config.toml
num_hidden_layers = 10
hidden_size = 160
num_attention_heads = 5
num_key_value_heads = 5
head_dim = 32
intermediate_size = 640
vocab_size = 1728
hidden_act = "gelu"
norm = "rmsnorm"
norm_place = "pre"
norm_eps = 1e-06
positions = "learned"
qk_norm = false
attn_scale = 0.177
bias = "none"
tie_word_embeddings = true
parallel_block = false
init = "normal"
init_std_qkv = 0.0157
init_std_o = 0.00351
init_std_up = 0.0157
init_std_down = 0.00351
optimizer = "adamw"
learning_rate = 0.00257
beta1 = 0.9
beta2 = 0.95
weight_decay = 0.099
lr_head = 0.00618
max_grad_norm = 1.0
warmup_steps = 217
schedule = "wsd"
decay_fraction = 0.561
decay_shape = "cos"
final_lr_fraction = 0.05
batch_tokens = 16384
max_seq_len = 512
doc_mask = true
train_tokens = 106700000
max_steps = 6513
dataset = "wikipedia_en"
Each number is 200 + 30 x the weight over the matrix's rms, rounded and kept within 0 to 999. Layers, rows and columns count from 0.

# q: layer 4 attention query, 160x160, rms 0.0938, rows 52-63, columns 0-159
# k: layer 4 attention key, 160x160, rms 0.0951, rows 52-63, columns 0-159
# v: layer 4 attention value, 160x160, rms 0.122, rows 32-41, columns 0-159
# o: layer 4 attention output (transposed), 160x160, rms 0.12, rows 32-40, columns 0-159
q52,201,222,141,232,218,157,182,217,233,189,229,222,237,232,190,203,192,205,152,182,237,237,256,236,225,189,207,185,222,207,226,180,172,227,180,192,210,219,228,224,217,182,224,211,176,212,214,211,196,224,185,238,226,201,227,207,215,185,194,240,157,174,224,231,204,172,201,221,236,213,201,204,228,193,220,214,172,189,247,200,182,220,205,244,200,219,163,204,149,200,190,212,205,231,155,218,183,238,178,156,208,149,198,227,210,191,158,187,184,187,176,188,194,179,196,197,219,232,183,230,168,179,197,160,223,173,244,219,210,215,201,194,213,191,211,238,183,198,200,193,198,206,250,190,205,195,239,184,197,202,228,223,176,192,160,187,239,242,233,210
k52,176,202,208,240,226,211,217,194,182,219,180,227,211,181,202,178,210,189,162,215,168,203,201,208,203,179,185,139,202,191,180,234,249,178,173,159,196,207,211,193,233,217,176,165,152,176,227,194,180,201,214,253,219,216,145,165,216,225,216,188,187,187,227,176,206,169,203,212,207,189,174,223,237,173,179,194,238,188,114,200,193,210,227,228,187,173,194,188,174,164,179,171,210,149,190,192,206,199,216,183,234,230,176,232,178,168,216,226,237,206,207,188,167,202,211,171,159,237,185,204,166,196,204,151,163,207,235,186,259,250,215,205,175,233,157,236,193,179,184,197,174,236,179,169,230,159,220,226,191,199,200,186,211,185,226,187,156,167,181,163
q53,197,189,218,208,169,223,158,177,197,179,223,217,261,225,154,231,227,202,217,204,174,191,240,227,236,181,145,184,224,186,200,279,195,152,142,217,162,246,207,211,193,153,146,216,167,212,227,190,207,201,219,208,236,194,229,225,221,163,261,192,274,185,259,238,211,205,185,266,213,215,238,203,215,164,194,194,259,199,172,177,197,221,149,184,203,233,158,216,207,174,192,211,192,188,158,199,209,125,221,200,171,105,177,196,189,222,191,248,180,165,207,232,226,218,194,189,184,186,212,255,243,196,242,217,174,164,245,205,220,221,222,248,229,192,175,172,271,219,195,191,167,184,224,229,167,228,216,167,192,247,192,201,208,193,220,156,216,242,202,167
k53,203,233,186,231,228,193,211,241,233,187,256,175,193,195,159,225,189,220,230,203,220,222,207,204,193,221,204,148,176,196,220,226,182,216,220,160,163,213,241,215,189,183,222,243,227,164,171,205,187,182,254,176,213,206,188,184,203,208,277,165,174,184,264,207,173,236,195,209,238,144,217,184,204,232,222,227,233,190,164,237,230,176,161,199,221,194,194,210,212,236,196,200,220,237,190,188,245,165,220,189,235,215,138,214,205,196,205,203,183,195,223,183,236,167,219,172,217,199,196,220,193,144,200,175,179,210,181,194,208,158,198,241,217,239,175,197,211,212,182,205,229,213,185,218,281,227,206,173,168,141,215,221,174,204,182,246,191,124,210,191
q54,160,211,197,213,211,220,191,143,173,218,186,213,211,239,218,202,185,221,172,172,267,218,189,241,234,200,141,169,202,211,210,257,246,239,176,170,161,256,190,182,207,172,240,165,145,146,214,218,180,180,243,177,281,192,208,243,200,199,198,237,237,185,228,171,203,143,240,212,236,253,257,192,216,194,236,233,232,189,216,169,193,207,207,221,232,115,166,222,261,180,186,178,224,174,156,174,196,230,204,127,202,191,158,113,252,199,230,162,231,175,175,183,202,227,176,221,165,197,236,213,237,233,239,236,182,210,216,206,209,204,186,226,214,159,169,222,220,251,239,224,189,204,242,235,176,153,229,160,207,178,202,189,151,201,156,159,195,188,188,139
k54,249,193,238,169,194,194,190,223,286,206,196,157,210,223,162,178,152,203,241,232,220,188,197,250,177,166,236,218,225,205,291,170,134,246,208,268,203,202,208,231,161,218,217,280,326,263,183,225,279,228,182,161,183,182,266,211,144,152,149,200,183,215,166,220,160,248,212,212,199,209,227,192,187,224,212,247,139,223,295,190,219,219,214,195,262,286,198,188,247,205,213,179,211,243,249,208,191,166,200,244,189,192,219,220,173,177,159,209,140,217,233,181,259,192,191,204,199,204,177,251,181,242,213,219,255,188,93,185,174,166,244,211,224,207,196,145,180,183,183,192,207,193,165,233,158,280,231,247,167,207,229,226,164,134,224,223,248,312,173,278
q55,205,196,201,239,218,165,253,164,247,209,174,218,130,182,247,189,226,163,217,187,253,243,188,193,136,198,278,218,143,219,172,134,207,227,317,179,197,169,209,239,189,210,219,183,207,189,214,199,197,191,174,192,218,206,158,144,206,237,158,235,155,190,147,165,160,213,223,171,207,223,165,207,179,231,228,194,130,182,219,190,294,223,207,218,191,171,193,158,240,222,183,177,182,206,259,225,146,231,193,222,215,272,200,207,237,184,193,161,212,199,236,175,208,237,185,185,212,177,202,170,181,214,148,158,219,204,156,206,171,191,210,216,190,153,228,247,149,183,190,220,230,212,207,182,242,160,214,206,188,151,241,180,210,181,215,205,202,201,181,216
k55,182,160,205,162,186,191,198,203,203,222,168,208,259,210,203,179,191,225,165,213,162,180,187,201,204,234,188,259,240,209,175,200,200,201,194,235,221,179,157,232,240,204,155,199,190,252,208,211,168,207,203,238,222,209,202,228,197,172,152,204,221,243,178,212,232,161,189,188,189,272,215,222,188,116,136,211,168,189,207,161,135,232,219,190,200,183,181,169,162,164,225,210,151,176,152,218,162,269,189,207,173,162,221,181,143,193,178,186,167,166,167,201,187,207,222,201,192,214,217,201,188,269,209,245,187,204,195,197,168,255,195,156,213,189,198,212,197,178,237,192,142,193,236,154,122,155,186,193,202,230,218,206,235,180,204,162,194,269,193,200
q56,218,251,170,259,205,207,191,181,239,206,218,215,203,183,227,175,207,170,195,196,179,179,169,198,173,203,216,221,165,219,170,176,182,197,226,177,244,203,227,218,197,205,220,204,229,204,203,197,202,189,204,163,143,226,187,199,200,209,161,155,161,225,149,224,231,247,194,183,172,179,235,210,200,243,204,215,150,169,183,215,190,213,230,234,181,190,212,171,176,198,205,166,185,233,198,219,208,248,175,211,211,218,163,208,219,188,198,172,214,215,242,181,224,192,196,177,216,169,198,176,175,211,161,195,218,223,193,203,189,223,174,180,187,237,211,214,203,212,215,143,214,190,178,192,202,161,218,204,218,168,214,164,191,168,177,231,218,193,201,228
k56,201,181,185,180,195,205,216,199,203,212,149,192,218,223,207,216,230,210,171,195,208,167,219,194,180,193,195,195,194,188,187,216,199,214,217,188,198,179,172,187,213,194,192,158,189,200,234,182,154,220,181,204,194,227,184,188,163,158,184,231,215,177,168,234,194,203,236,200,230,232,183,205,191,167,193,195,192,203,178,158,169,172,141,215,195,207,203,179,155,175,183,218,182,146,173,190,245,214,227,211,155,202,248,190,216,198,199,195,185,212,200,195,218,223,198,215,195,171,232,183,199,227,209,227,209,198,237,195,189,223,208,191,166,192,222,198,202,206,200,203,179,178,193,209,162,193,197,170,215,229,216,201,205,234,176,188,237,233,212,173
q57,155,184,187,247,182,249,216,199,217,181,172,216,212,216,144,231,194,243,169,144,271,240,183,203,204,216,181,189,226,190,213,186,218,274,155,206,225,230,217,180,240,223,231,169,160,172,213,127,232,185,224,207,164,219,206,208,231,194,166,147,155,235,222,172,225,179,235,187,224,216,246,153,181,182,226,212,236,209,174,187,140,213,238,189,216,190,184,195,183,187,201,179,243,211,141,160,289,259,168,169,142,239,181,209,160,179,241,191,188,251,167,210,200,165,184,223,255,195,251,219,235,200,228,214,227,181,224,217,226,180,179,211,148,181,172,209,246,226,206,227,271,182,222,251,152,164,189,175,199,165,187,182,133,147,174,192,216,189,231,170
k57,214,214,196,261,178,182,156,174,193,195,225,261,216,232,256,176,196,236,137,171,194,193,220,214,193,161,184,207,187,184,168,230,193,163,170,247,185,180,171,173,138,228,170,189,189,214,185,172,240,211,153,194,183,233,190,214,161,209,160,277,181,154,158,198,221,214,235,161,193,201,144,179,181,205,227,188,208,178,235,148,135,194,206,216,237,240,195,183,213,222,211,171,197,127,184,208,193,160,215,230,223,183,175,187,236,207,203,179,213,198,247,210,150,202,145,213,172,181,159,181,195,256,229,194,226,198,198,230,184,207,155,206,196,161,211,193,230,155,201,219,171,185,134,228,205,213,202,213,205,254,176,236,167,202,220,208,158,222,189,195
q58,185,216,166,183,207,185,164,242,182,218,239,184,179,156,213,181,158,182,255,238,135,168,195,207,221,185,252,160,195,175,193,208,171,157,160,196,203,180,172,159,198,229,217,231,195,202,196,211,213,235,199,175,173,196,216,276,182,162,244,149,217,212,188,239,243,217,182,195,193,194,169,193,219,240,172,182,167,200,191,188,159,182,198,207,218,231,195,221,170,223,189,198,210,242,220,196,210,256,203,231,221,212,242,206,227,205,211,209,208,194,186,192,170,199,188,208,188,188,205,169,223,179,156,152,182,204,186,198,193,225,192,124,241,263,225,176,187,180,208,173,184,193,163,205,204,237,191,216,168,207,182,222,244,186,195,215,178,188,199,253
k58,158,197,200,154,217,234,202,212,160,186,153,190,201,180,166,216,199,197,205,205,228,207,214,197,202,169,183,191,178,205,221,211,211,200,182,168,182,188,215,178,206,209,210,174,170,174,241,182,199,228,202,169,186,175,183,132,191,194,196,169,230,229,195,125,199,249,209,234,195,222,211,206,237,254,208,165,209,246,133,220,245,177,185,212,162,158,225,190,207,188,172,219,209,233,206,186,217,207,208,168,194,232,193,204,226,202,246,234,240,164,171,238,170,177,229,188,202,209,200,208,232,131,166,174,186,225,228,187,201,205,210,214,212,194,253,201,192,221,168,188,224,193,239,189,187,203,174,153,223,199,230,208,197,196,201,179,199,176,231,195
q59,193,154,194,229,177,169,236,181,194,207,218,196,176,250,202,184,237,178,201,202,159,170,201,208,181,218,199,201,152,217,223,194,187,165,186,197,196,198,155,210,219,185,172,194,208,179,207,206,188,240,225,195,172,208,188,222,183,217,156,221,182,193,158,199,157,167,190,183,175,190,226,202,239,197,213,219,165,143,199,200,255,197,213,203,203,178,200,173,202,156,223,176,200,225,247,163,146,240,163,190,221,175,175,210,208,225,169,194,229,162,182,192,150,177,179,194,160,214,194,194,169,210,214,223,219,237,189,209,167,200,213,202,187,235,221,218,189,217,218,171,181,193,160,222,221,165,243,206,216,161,205,199,231,170,209,199,189,199,218,180
k59,215,200,195,260,199,184,203,207,246,204,214,200,257,198,185,163,216,240,203,211,144,206,203,202,232,206,206,206,205,179,184,226,202,167,151,175,210,208,207,197,208,218,242,226,176,190,240,182,162,178,188,241,196,231,208,236,223,159,193,181,245,186,166,223,220,170,200,183,146,169,139,205,198,213,206,223,172,203,200,204,214,182,180,209,184,197,234,194,179,173,197,207,183,169,182,186,246,213,203,215,234,168,174,160,181,185,188,223,186,190,191,189,213,159,162,217,185,204,220,189,201,200,232,226,193,174,263,192,223,230,189,164,190,229,216,205,188,183,223,167,173,208,189,227,245,199,188,219,220,214,178,220,184,181,175,185,219,228,208,166
q60,216,201,172,229,182,203,252,173,215,159,172,203,205,196,167,190,157,179,227,160,188,181,141,214,219,214,170,213,183,194,195,201,178,214,161,213,219,202,195,164,197,210,197,196,200,167,169,185,211,213,207,178,176,203,223,214,188,148,155,155,167,201,149,207,200,212,195,190,185,209,194,173,208,254,180,185,212,166,164,174,179,201,267,210,210,200,215,195,210,192,168,160,177,239,226,180,225,226,157,200,232,243,154,204,195,186,201,166,215,211,238,195,157,193,203,196,169,182,192,176,169,228,155,207,199,246,165,205,194,247,187,131,200,268,232,203,185,229,188,179,218,174,186,221,178,164,191,198,203,205,220,202,184,158,219,192,209,197,220,239
k60,175,189,170,207,189,195,215,181,186,198,166,206,200,222,202,207,228,226,157,182,216,204,218,224,205,212,189,205,210,221,173,250,209,189,179,213,179,175,171,199,192,202,217,175,176,214,237,191,213,241,172,156,230,214,174,217,174,170,170,253,240,182,177,184,209,267,240,182,212,218,197,209,190,227,236,177,174,214,175,185,161,163,127,170,199,201,259,184,163,219,183,203,175,165,183,203,249,183,191,197,192,181,170,175,207,200,207,197,201,194,195,183,192,224,185,218,200,181,205,200,220,203,190,248,195,214,253,195,172,249,208,198,193,180,251,215,189,183,195,194,196,152,207,181,182,233,215,158,212,228,202,226,201,201,162,180,258,200,215,168
q61,207,145,227,123,202,203,226,231,194,223,155,193,144,210,189,218,197,199,246,198,168,196,202,171,178,218,242,241,201,201,230,148,213,182,212,205,203,183,219,179,177,182,193,181,181,236,190,181,186,215,179,238,139,135,201,190,191,165,175,194,210,191,216,188,158,233,151,205,192,211,119,150,181,194,231,195,135,230,201,203,230,226,179,173,210,232,140,204,211,207,192,226,163,212,240,206,207,257,188,213,193,218,229,196,178,182,166,235,156,200,164,193,225,227,210,228,186,194,201,196,200,159,191,183,205,153,193,185,217,202,229,226,202,168,183,219,155,201,168,221,191,229,163,236,212,237,174,200,168,210,211,205,204,187,210,235,185,187,202,197
k61,224,194,141,168,196,169,170,183,173,194,267,197,239,179,166,245,150,168,177,224,201,199,212,189,206,181,185,188,220,232,210,189,179,195,195,182,205,229,206,235,208,211,183,209,220,193,205,258,196,177,203,198,204,200,210,185,226,255,214,217,179,224,200,164,214,179,182,233,214,200,243,253,167,218,187,190,234,192,224,213,224,215,238,190,218,183,205,215,221,157,202,200,239,209,200,230,149,220,186,188,245,216,179,214,180,198,206,174,216,172,188,208,152,202,204,195,227,217,206,212,192,227,212,180,177,242,214,212,189,187,177,173,199,212,159,200,186,200,225,181,175,222,242,180,192,176,198,196,226,190,221,192,217,221,181,195,160,173,207,206
q62,204,183,156,220,209,156,186,193,230,167,197,246,235,210,202,219,189,185,221,216,189,188,216,257,223,156,209,159,225,192,193,239,197,161,138,203,165,203,188,214,214,200,205,247,171,213,201,190,249,238,187,212,262,211,217,228,186,178,221,205,214,194,206,215,216,159,194,220,234,216,195,212,234,212,176,173,153,169,253,219,176,190,206,223,197,247,165,184,167,192,177,191,218,249,189,209,170,224,179,192,216,158,204,264,199,193,159,187,229,182,190,223,166,166,214,169,177,203,160,194,185,199,184,163,219,225,191,208,195,228,215,164,225,208,230,228,184,167,221,169,169,183,221,157,242,214,249,190,197,257,191,210,224,192,180,166,206,229,218,253
k62,134,200,184,241,225,208,165,243,168,205,169,181,205,165,194,168,194,210,163,203,168,215,225,209,208,213,167,141,201,182,153,257,255,181,176,160,216,189,193,170,223,189,197,186,90,163,199,201,166,210,238,235,228,180,137,187,241,236,212,190,193,237,237,170,219,175,199,209,206,209,173,207,198,190,207,192,246,231,57,202,178,181,181,205,144,122,214,182,171,171,148,186,187,169,174,210,243,219,198,200,217,244,166,185,171,180,224,247,231,181,206,223,165,167,211,168,188,225,216,191,185,158,143,157,108,187,293,187,248,254,194,191,180,214,191,245,188,198,164,190,234,222,174,173,228,140,203,197,227,159,174,224,205,199,192,183,195,179,212,116
q63,189,174,172,238,145,230,193,157,244,177,213,193,243,259,184,187,275,248,169,175,230,212,219,236,192,212,183,184,184,222,235,160,223,202,143,182,180,259,236,169,207,186,227,193,176,185,209,193,224,209,243,214,199,204,212,163,280,168,144,207,172,191,223,181,191,110,199,209,199,200,251,194,186,236,217,258,225,193,227,207,202,220,228,208,228,184,191,204,191,165,227,177,202,159,209,178,221,231,160,164,173,189,176,213,224,217,181,187,234,231,156,207,231,163,161,182,224,194,220,250,115,247,229,228,214,214,214,185,182,195,206,229,178,140,175,234,203,258,203,204,247,196,229,210,179,180,241,156,239,220,173,196,146,158,174,194,210,220,198,145
k63,187,227,204,264,192,205,174,208,206,170,246,194,227,236,197,162,182,234,154,208,148,232,239,221,224,228,173,181,151,200,187,230,212,148,213,190,219,171,204,185,161,167,201,205,191,149,160,199,164,192,179,242,205,243,218,272,153,212,183,211,201,159,179,294,256,176,219,181,217,195,201,174,186,207,236,173,215,193,172,171,174,178,203,217,226,196,246,203,235,195,227,174,224,162,144,185,218,168,230,221,222,210,170,213,196,211,210,177,184,217,211,138,225,187,143,202,203,213,167,208,179,216,239,201,169,179,232,187,246,228,168,181,192,181,151,218,230,169,196,193,165,197,170,233,229,197,212,234,202,203,161,218,151,195,204,206,195,236,192,178
v32,186,208,218,201,181,242,155,201,230,231,193,173,225,163,171,205,227,163,180,218,200,191,218,204,228,203,230,199,155,226,218,218,207,237,181,220,195,210,175,198,230,240,182,188,215,229,209,202,204,243,204,206,173,171,179,198,159,178,200,212,186,234,225,169,266,200,134,209,230,212,179,191,220,191,171,204,207,231,199,194,215,190,214,199,199,233,244,240,190,186,214,187,205,224,217,192,254,183,217,203,221,186,214,206,214,213,181,231,169,238,195,177,233,201,159,202,183,208,174,208,129,228,187,166,201,227,209,169,189,205,239,251,183,230,193,191,238,203,184,164,204,221,189,221,215,170,183,199,164,198,171,210,195,193,226,239,221,205,185,169
o32,179,187,194,165,162,165,255,202,158,180,193,176,204,226,221,230,153,216,236,187,204,231,185,189,201,172,192,212,191,180,193,150,163,197,228,171,233,198,157,181,163,201,210,219,180,201,186,150,172,184,237,185,211,193,190,196,223,183,231,272,223,199,152,195,180,205,198,180,177,180,190,185,159,222,201,233,202,157,179,207,246,161,188,200,169,189,226,173,231,241,165,222,191,162,203,204,164,166,202,228,187,208,230,184,165,192,170,200,180,171,231,235,179,173,247,200,171,217,170,151,212,212,183,215,227,190,165,210,204,238,210,164,184,219,201,161,191,248,193,214,154,189,172,205,230,214,211,209,201,178,209,209,220,205,226,205,166,175,228,224
v33,187,182,205,197,208,193,197,184,171,209,183,187,222,191,222,189,215,182,195,237,190,217,126,202,201,222,234,205,228,194,208,198,210,175,226,238,187,197,165,201,202,170,169,172,205,218,198,245,200,198,214,195,165,181,212,224,139,182,219,190,183,192,235,283,252,154,154,233,165,191,178,233,177,186,140,203,216,191,182,155,192,222,227,197,169,177,237,154,203,229,206,190,185,248,208,140,231,190,158,176,193,199,235,206,153,190,232,230,160,226,212,192,249,227,207,215,202,232,161,211,180,235,159,207,231,179,191,183,220,194,250,193,192,243,225,178,235,217,183,173,174,234,203,124,179,218,214,212,224,224,176,199,197,206,167,204,249,217,192,180
o33,165,229,234,206,182,197,192,186,145,193,236,221,171,222,190,226,181,225,202,205,223,187,213,207,226,219,188,202,194,229,222,217,198,235,141,192,172,198,204,161,185,169,230,233,195,166,158,181,174,171,205,214,235,193,213,210,256,221,220,192,164,206,208,178,182,229,221,149,201,213,174,216,174,209,239,208,221,208,185,230,225,177,179,220,147,225,220,227,192,218,215,198,176,168,157,282,157,207,208,239,193,164,203,157,241,157,197,166,209,182,191,169,142,190,212,222,192,189,173,198,200,202,202,260,235,223,217,217,220,188,188,236,205,210,201,204,211,212,181,218,231,201,221,213,175,197,210,229,177,156,223,174,195,209,219,149,201,212,228,194
v34,206,233,216,187,190,240,164,226,223,229,251,185,200,165,200,188,187,158,165,204,228,180,228,193,211,225,184,199,167,198,229,210,195,256,158,174,233,228,196,171,174,216,210,192,214,231,207,225,203,244,205,209,173,173,170,200,147,165,213,242,189,228,222,187,223,222,162,204,204,218,188,181,227,226,238,215,218,201,194,170,223,200,169,209,214,229,216,264,186,163,191,190,200,205,219,159,210,169,225,213,215,189,188,200,199,191,183,197,150,233,223,185,226,199,154,196,169,203,209,218,106,213,187,149,182,222,171,210,164,197,209,273,204,204,177,189,240,202,202,154,222,190,177,211,212,183,185,224,135,180,220,215,173,168,202,249,184,186,208,180
o34,164,161,212,172,192,168,212,177,191,184,127,157,206,246,211,203,175,225,218,187,193,247,173,195,170,176,199,229,181,187,213,175,156,187,253,206,198,172,87,173,172,218,169,185,171,227,208,161,188,208,212,187,228,198,197,177,189,198,213,235,225,172,131,195,181,184,182,197,218,191,201,218,164,225,193,203,191,185,187,210,210,169,219,209,184,199,237,183,265,249,158,206,218,201,203,180,172,188,221,189,212,201,211,187,165,234,173,192,196,174,221,239,204,130,259,198,176,230,167,143,188,215,206,208,233,201,194,170,213,221,228,122,157,228,177,157,177,229,212,212,154,179,169,201,246,246,218,195,206,200,211,195,206,177,215,229,161,180,209,236
v35,182,190,194,186,196,175,213,192,191,194,184,211,222,223,197,218,191,246,213,233,203,201,204,194,189,187,213,211,231,217,176,192,214,202,185,204,176,197,189,189,220,216,169,192,185,196,202,214,213,195,196,198,208,219,199,197,206,187,205,212,211,201,174,210,199,221,211,206,228,208,171,201,194,170,188,194,179,208,218,223,187,203,216,187,207,190,203,198,218,193,209,213,208,189,202,222,185,195,216,215,175,208,209,195,217,201,182,207,200,187,178,196,186,188,186,205,220,194,213,203,213,198,208,229,197,177,201,204,203,207,208,196,220,186,202,225,176,205,213,210,187,195,214,202,194,192,214,189,193,225,177,201,186,217,197,197,216,217,205,205
o35,224,222,179,201,192,216,173,197,209,194,209,217,206,170,206,188,192,188,209,205,203,174,204,203,228,203,181,167,193,178,170,213,236,198,178,202,213,197,235,216,208,187,200,192,208,181,200,222,201,208,177,206,192,205,206,226,217,204,199,191,205,211,234,189,201,175,209,197,200,201,213,191,223,184,204,199,189,207,196,204,199,203,203,191,214,173,190,181,193,193,214,207,199,213,212,195,227,175,205,199,204,193,200,193,211,207,200,206,206,206,207,203,198,219,193,220,202,174,224,200,210,202,214,187,181,205,208,220,193,186,182,205,204,194,202,216,211,181,191,191,208,203,228,225,179,182,187,209,184,221,199,201,216,223,209,194,192,191,170,171
v36,188,179,207,206,195,202,234,240,186,163,175,209,183,195,208,211,182,234,196,195,207,159,217,199,204,204,203,190,222,192,169,185,243,190,175,189,221,211,211,187,202,179,179,169,170,170,186,197,188,231,203,208,193,181,177,221,225,177,213,193,171,212,197,236,190,176,188,189,195,221,178,235,213,211,209,180,192,194,189,198,212,164,221,181,175,139,197,210,202,225,192,198,206,198,216,226,183,189,173,205,183,215,219,193,177,204,208,218,173,191,174,192,206,197,231,185,197,169,176,179,193,189,189,227,171,183,207,196,189,189,191,180,197,182,213,218,181,195,230,197,220,187,207,185,192,174,221,189,224,210,161,166,223,213,177,185,218,181,209,175
o36,200,200,192,252,191,196,172,196,191,200,211,219,196,202,192,192,206,201,162,178,210,203,191,214,230,204,175,191,202,168,112,215,262,234,158,179,189,214,203,187,214,184,191,181,149,156,227,204,174,202,210,212,203,218,146,194,216,220,221,221,193,195,202,171,180,174,189,186,221,197,219,185,204,167,220,189,223,215,176,195,199,193,184,183,195,121,175,166,219,205,217,199,211,180,215,178,213,208,204,191,207,193,177,146,206,216,227,208,210,196,206,169,188,212,167,237,165,173,209,129,202,234,219,187,177,173,203,216,214,178,184,199,200,188,199,239,218,200,216,208,194,216,209,219,216,155,192,201,199,178,195,219,201,203,212,195,149,185,167,73
v37,187,208,221,195,171,176,172,185,221,208,217,189,197,197,233,207,208,207,226,182,188,217,199,205,183,217,211,188,176,190,220,212,202,259,173,229,214,233,219,172,171,241,206,205,202,223,206,219,200,165,166,211,169,200,165,156,190,224,195,209,219,184,206,124,226,212,197,210,204,174,198,172,216,200,178,234,258,225,227,207,197,255,202,173,214,222,199,181,203,210,205,197,190,208,181,150,208,189,189,257,208,211,210,206,218,216,179,195,203,212,209,221,209,183,201,251,237,187,242,198,169,212,217,157,203,187,200,223,229,194,181,222,159,225,185,192,217,194,133,183,204,190,194,193,188,213,192,220,167,173,258,211,194,197,227,235,202,191,180,156
o37,188,221,227,241,198,206,228,231,194,208,177,187,223,240,185,187,194,208,172,197,195,187,207,205,161,205,223,222,230,226,147,187,227,147,273,183,169,180,177,176,182,201,175,182,166,176,163,206,211,180,186,187,217,190,167,201,200,186,220,232,200,188,176,211,224,221,208,207,200,197,214,199,198,213,228,220,165,172,154,168,183,219,228,187,210,134,203,185,246,196,210,222,262,177,225,183,185,190,200,181,215,199,198,207,167,223,205,208,217,207,211,212,219,199,217,188,177,240,177,181,194,201,210,219,183,177,185,173,181,214,174,198,177,190,216,218,180,230,238,211,188,221,181,205,259,146,180,198,215,174,172,215,198,204,203,187,179,170,213,138
v38,176,179,197,198,201,171,219,173,178,193,163,206,217,210,193,214,203,229,202,235,199,217,191,195,196,185,196,219,188,204,182,190,206,182,212,209,168,191,201,219,228,203,160,181,182,169,186,225,199,172,202,191,216,239,208,202,211,213,201,226,204,180,164,213,195,222,217,210,205,199,158,198,167,167,200,189,186,202,198,224,171,187,208,185,208,188,222,187,219,182,221,212,212,178,194,214,171,204,211,196,167,201,213,198,207,206,218,196,215,187,175,201,192,195,195,185,202,210,210,198,242,182,212,239,182,196,207,183,206,211,209,187,237,186,210,222,177,231,219,224,197,202,206,175,204,189,222,186,239,207,212,197,212,213,218,190,204,196,202,218
o38,222,236,159,196,189,230,177,213,209,210,244,214,203,167,207,185,205,166,218,215,211,157,210,208,226,187,195,159,204,194,177,206,230,206,173,203,225,202,248,230,209,195,206,207,224,196,190,223,203,211,184,221,191,204,208,218,217,191,200,166,196,219,253,204,202,189,219,180,206,202,200,194,222,196,191,206,197,213,210,208,211,208,199,208,226,192,190,181,177,177,220,195,191,225,215,216,256,190,206,204,192,195,194,174,221,198,202,203,211,210,200,193,183,219,166,238,215,170,217,239,206,197,201,184,177,210,208,228,194,167,180,216,211,191,209,216,210,171,180,189,219,208,224,224,174,172,192,214,180,211,200,210,211,215,198,175,200,214,175,193
v39,217,144,187,191,178,168,179,199,224,182,174,179,197,170,173,245,202,218,229,193,194,241,203,217,223,176,184,187,160,203,196,200,212,223,183,234,231,237,196,215,199,189,226,179,213,199,215,229,197,192,204,207,188,180,186,200,221,237,192,213,188,192,180,202,204,179,196,204,197,174,206,179,168,208,185,211,226,235,225,240,269,171,209,162,211,224,195,223,215,196,209,199,224,249,184,208,230,184,202,179,200,170,196,206,218,220,186,171,174,205,222,208,190,185,179,261,204,194,232,165,220,172,213,161,217,182,225,201,213,194,195,208,214,245,194,202,194,164,197,202,173,172,198,193,208,216,214,190,234,166,193,214,207,201,234,230,228,206,188,210
o39,225,278,214,225,163,182,241,230,230,201,214,208,238,221,214,189,212,190,186,183,201,158,199,229,176,188,229,241,236,225,206,167,203,136,250,163,198,188,202,211,192,211,227,219,222,205,187,203,227,195,169,194,210,209,200,176,189,172,237,224,221,201,225,215,228,212,193,206,185,182,198,207,191,170,211,240,193,174,191,144,160,216,237,209,204,190,154,161,183,216,198,203,205,191,210,174,180,179,190,211,187,215,223,179,175,204,172,200,200,210,180,202,213,227,207,187,206,214,190,233,220,197,153,196,216,197,185,199,172,212,198,216,214,205,238,191,182,232,193,211,157,200,166,229,221,188,196,229,190,199,204,218,216,196,192,199,217,215,173,204
v40,225,196,188,187,207,294,175,217,212,193,258,188,210,208,167,180,193,236,138,217,232,177,285,193,223,207,163,187,187,178,193,195,191,193,191,153,165,202,184,201,212,160,183,171,211,188,203,184,204,221,203,194,237,216,188,241,187,154,173,200,164,235,216,218,203,207,221,178,222,228,203,196,230,221,223,182,158,213,198,198,194,188,191,198,211,199,168,234,209,201,201,194,203,230,238,191,197,170,247,211,174,176,206,199,196,229,226,220,158,179,169,182,188,215,185,149,180,227,184,214,150,214,196,205,201,207,181,201,146,214,234,233,205,188,216,203,223,255,241,247,218,202,218,232,220,156,206,190,183,169,179,185,203,200,203,222,163,198,209,199
o40,151,143,209,202,193,194,192,189,173,195,180,165,212,226,217,189,183,189,200,181,182,245,132,191,211,181,226,232,188,160,183,207,175,246,208,206,238,187,169,200,205,225,168,169,179,218,246,171,168,222,239,174,200,177,182,150,179,199,193,189,214,189,139,169,149,160,166,222,184,171,191,219,192,213,183,196,219,172,212,221,219,171,189,206,185,185,244,199,210,213,164,180,173,188,187,197,253,221,232,177,239,242,178,138,196,199,187,214,200,216,244,207,190,183,200,213,154,180,192,142,196,212,189,145,197,176,206,185,193,172,207,165,166,224,176,195,184,185,183,196,186,187,184,222,181,245,194,198,192,214,205,197,218,163,192,201,175,181,166,191
v41,186,169,194,195,215,175,280,208,151,169,144,222,202,239,206,200,185,240,225,201,191,184,167,194,192,194,196,196,240,181,171,172,211,149,225,202,196,190,194,212,206,161,177,211,184,169,172,182,200,180,206,175,226,208,226,232,253,190,220,180,206,190,172,261,162,182,236,193,181,219,180,232,203,188,190,178,169,180,189,194,182,177,217,210,188,154,198,169,212,199,197,212,200,190,181,255,164,212,177,181,170,207,232,196,164,186,244,195,222,165,187,212,185,219,231,176,196,183,190,201,276,190,203,275,184,185,193,199,204,205,184,121,232,174,216,215,160,190,237,237,207,190,211,177,186,216,227,177,232,230,185,172,233,221,160,146,217,205,212,230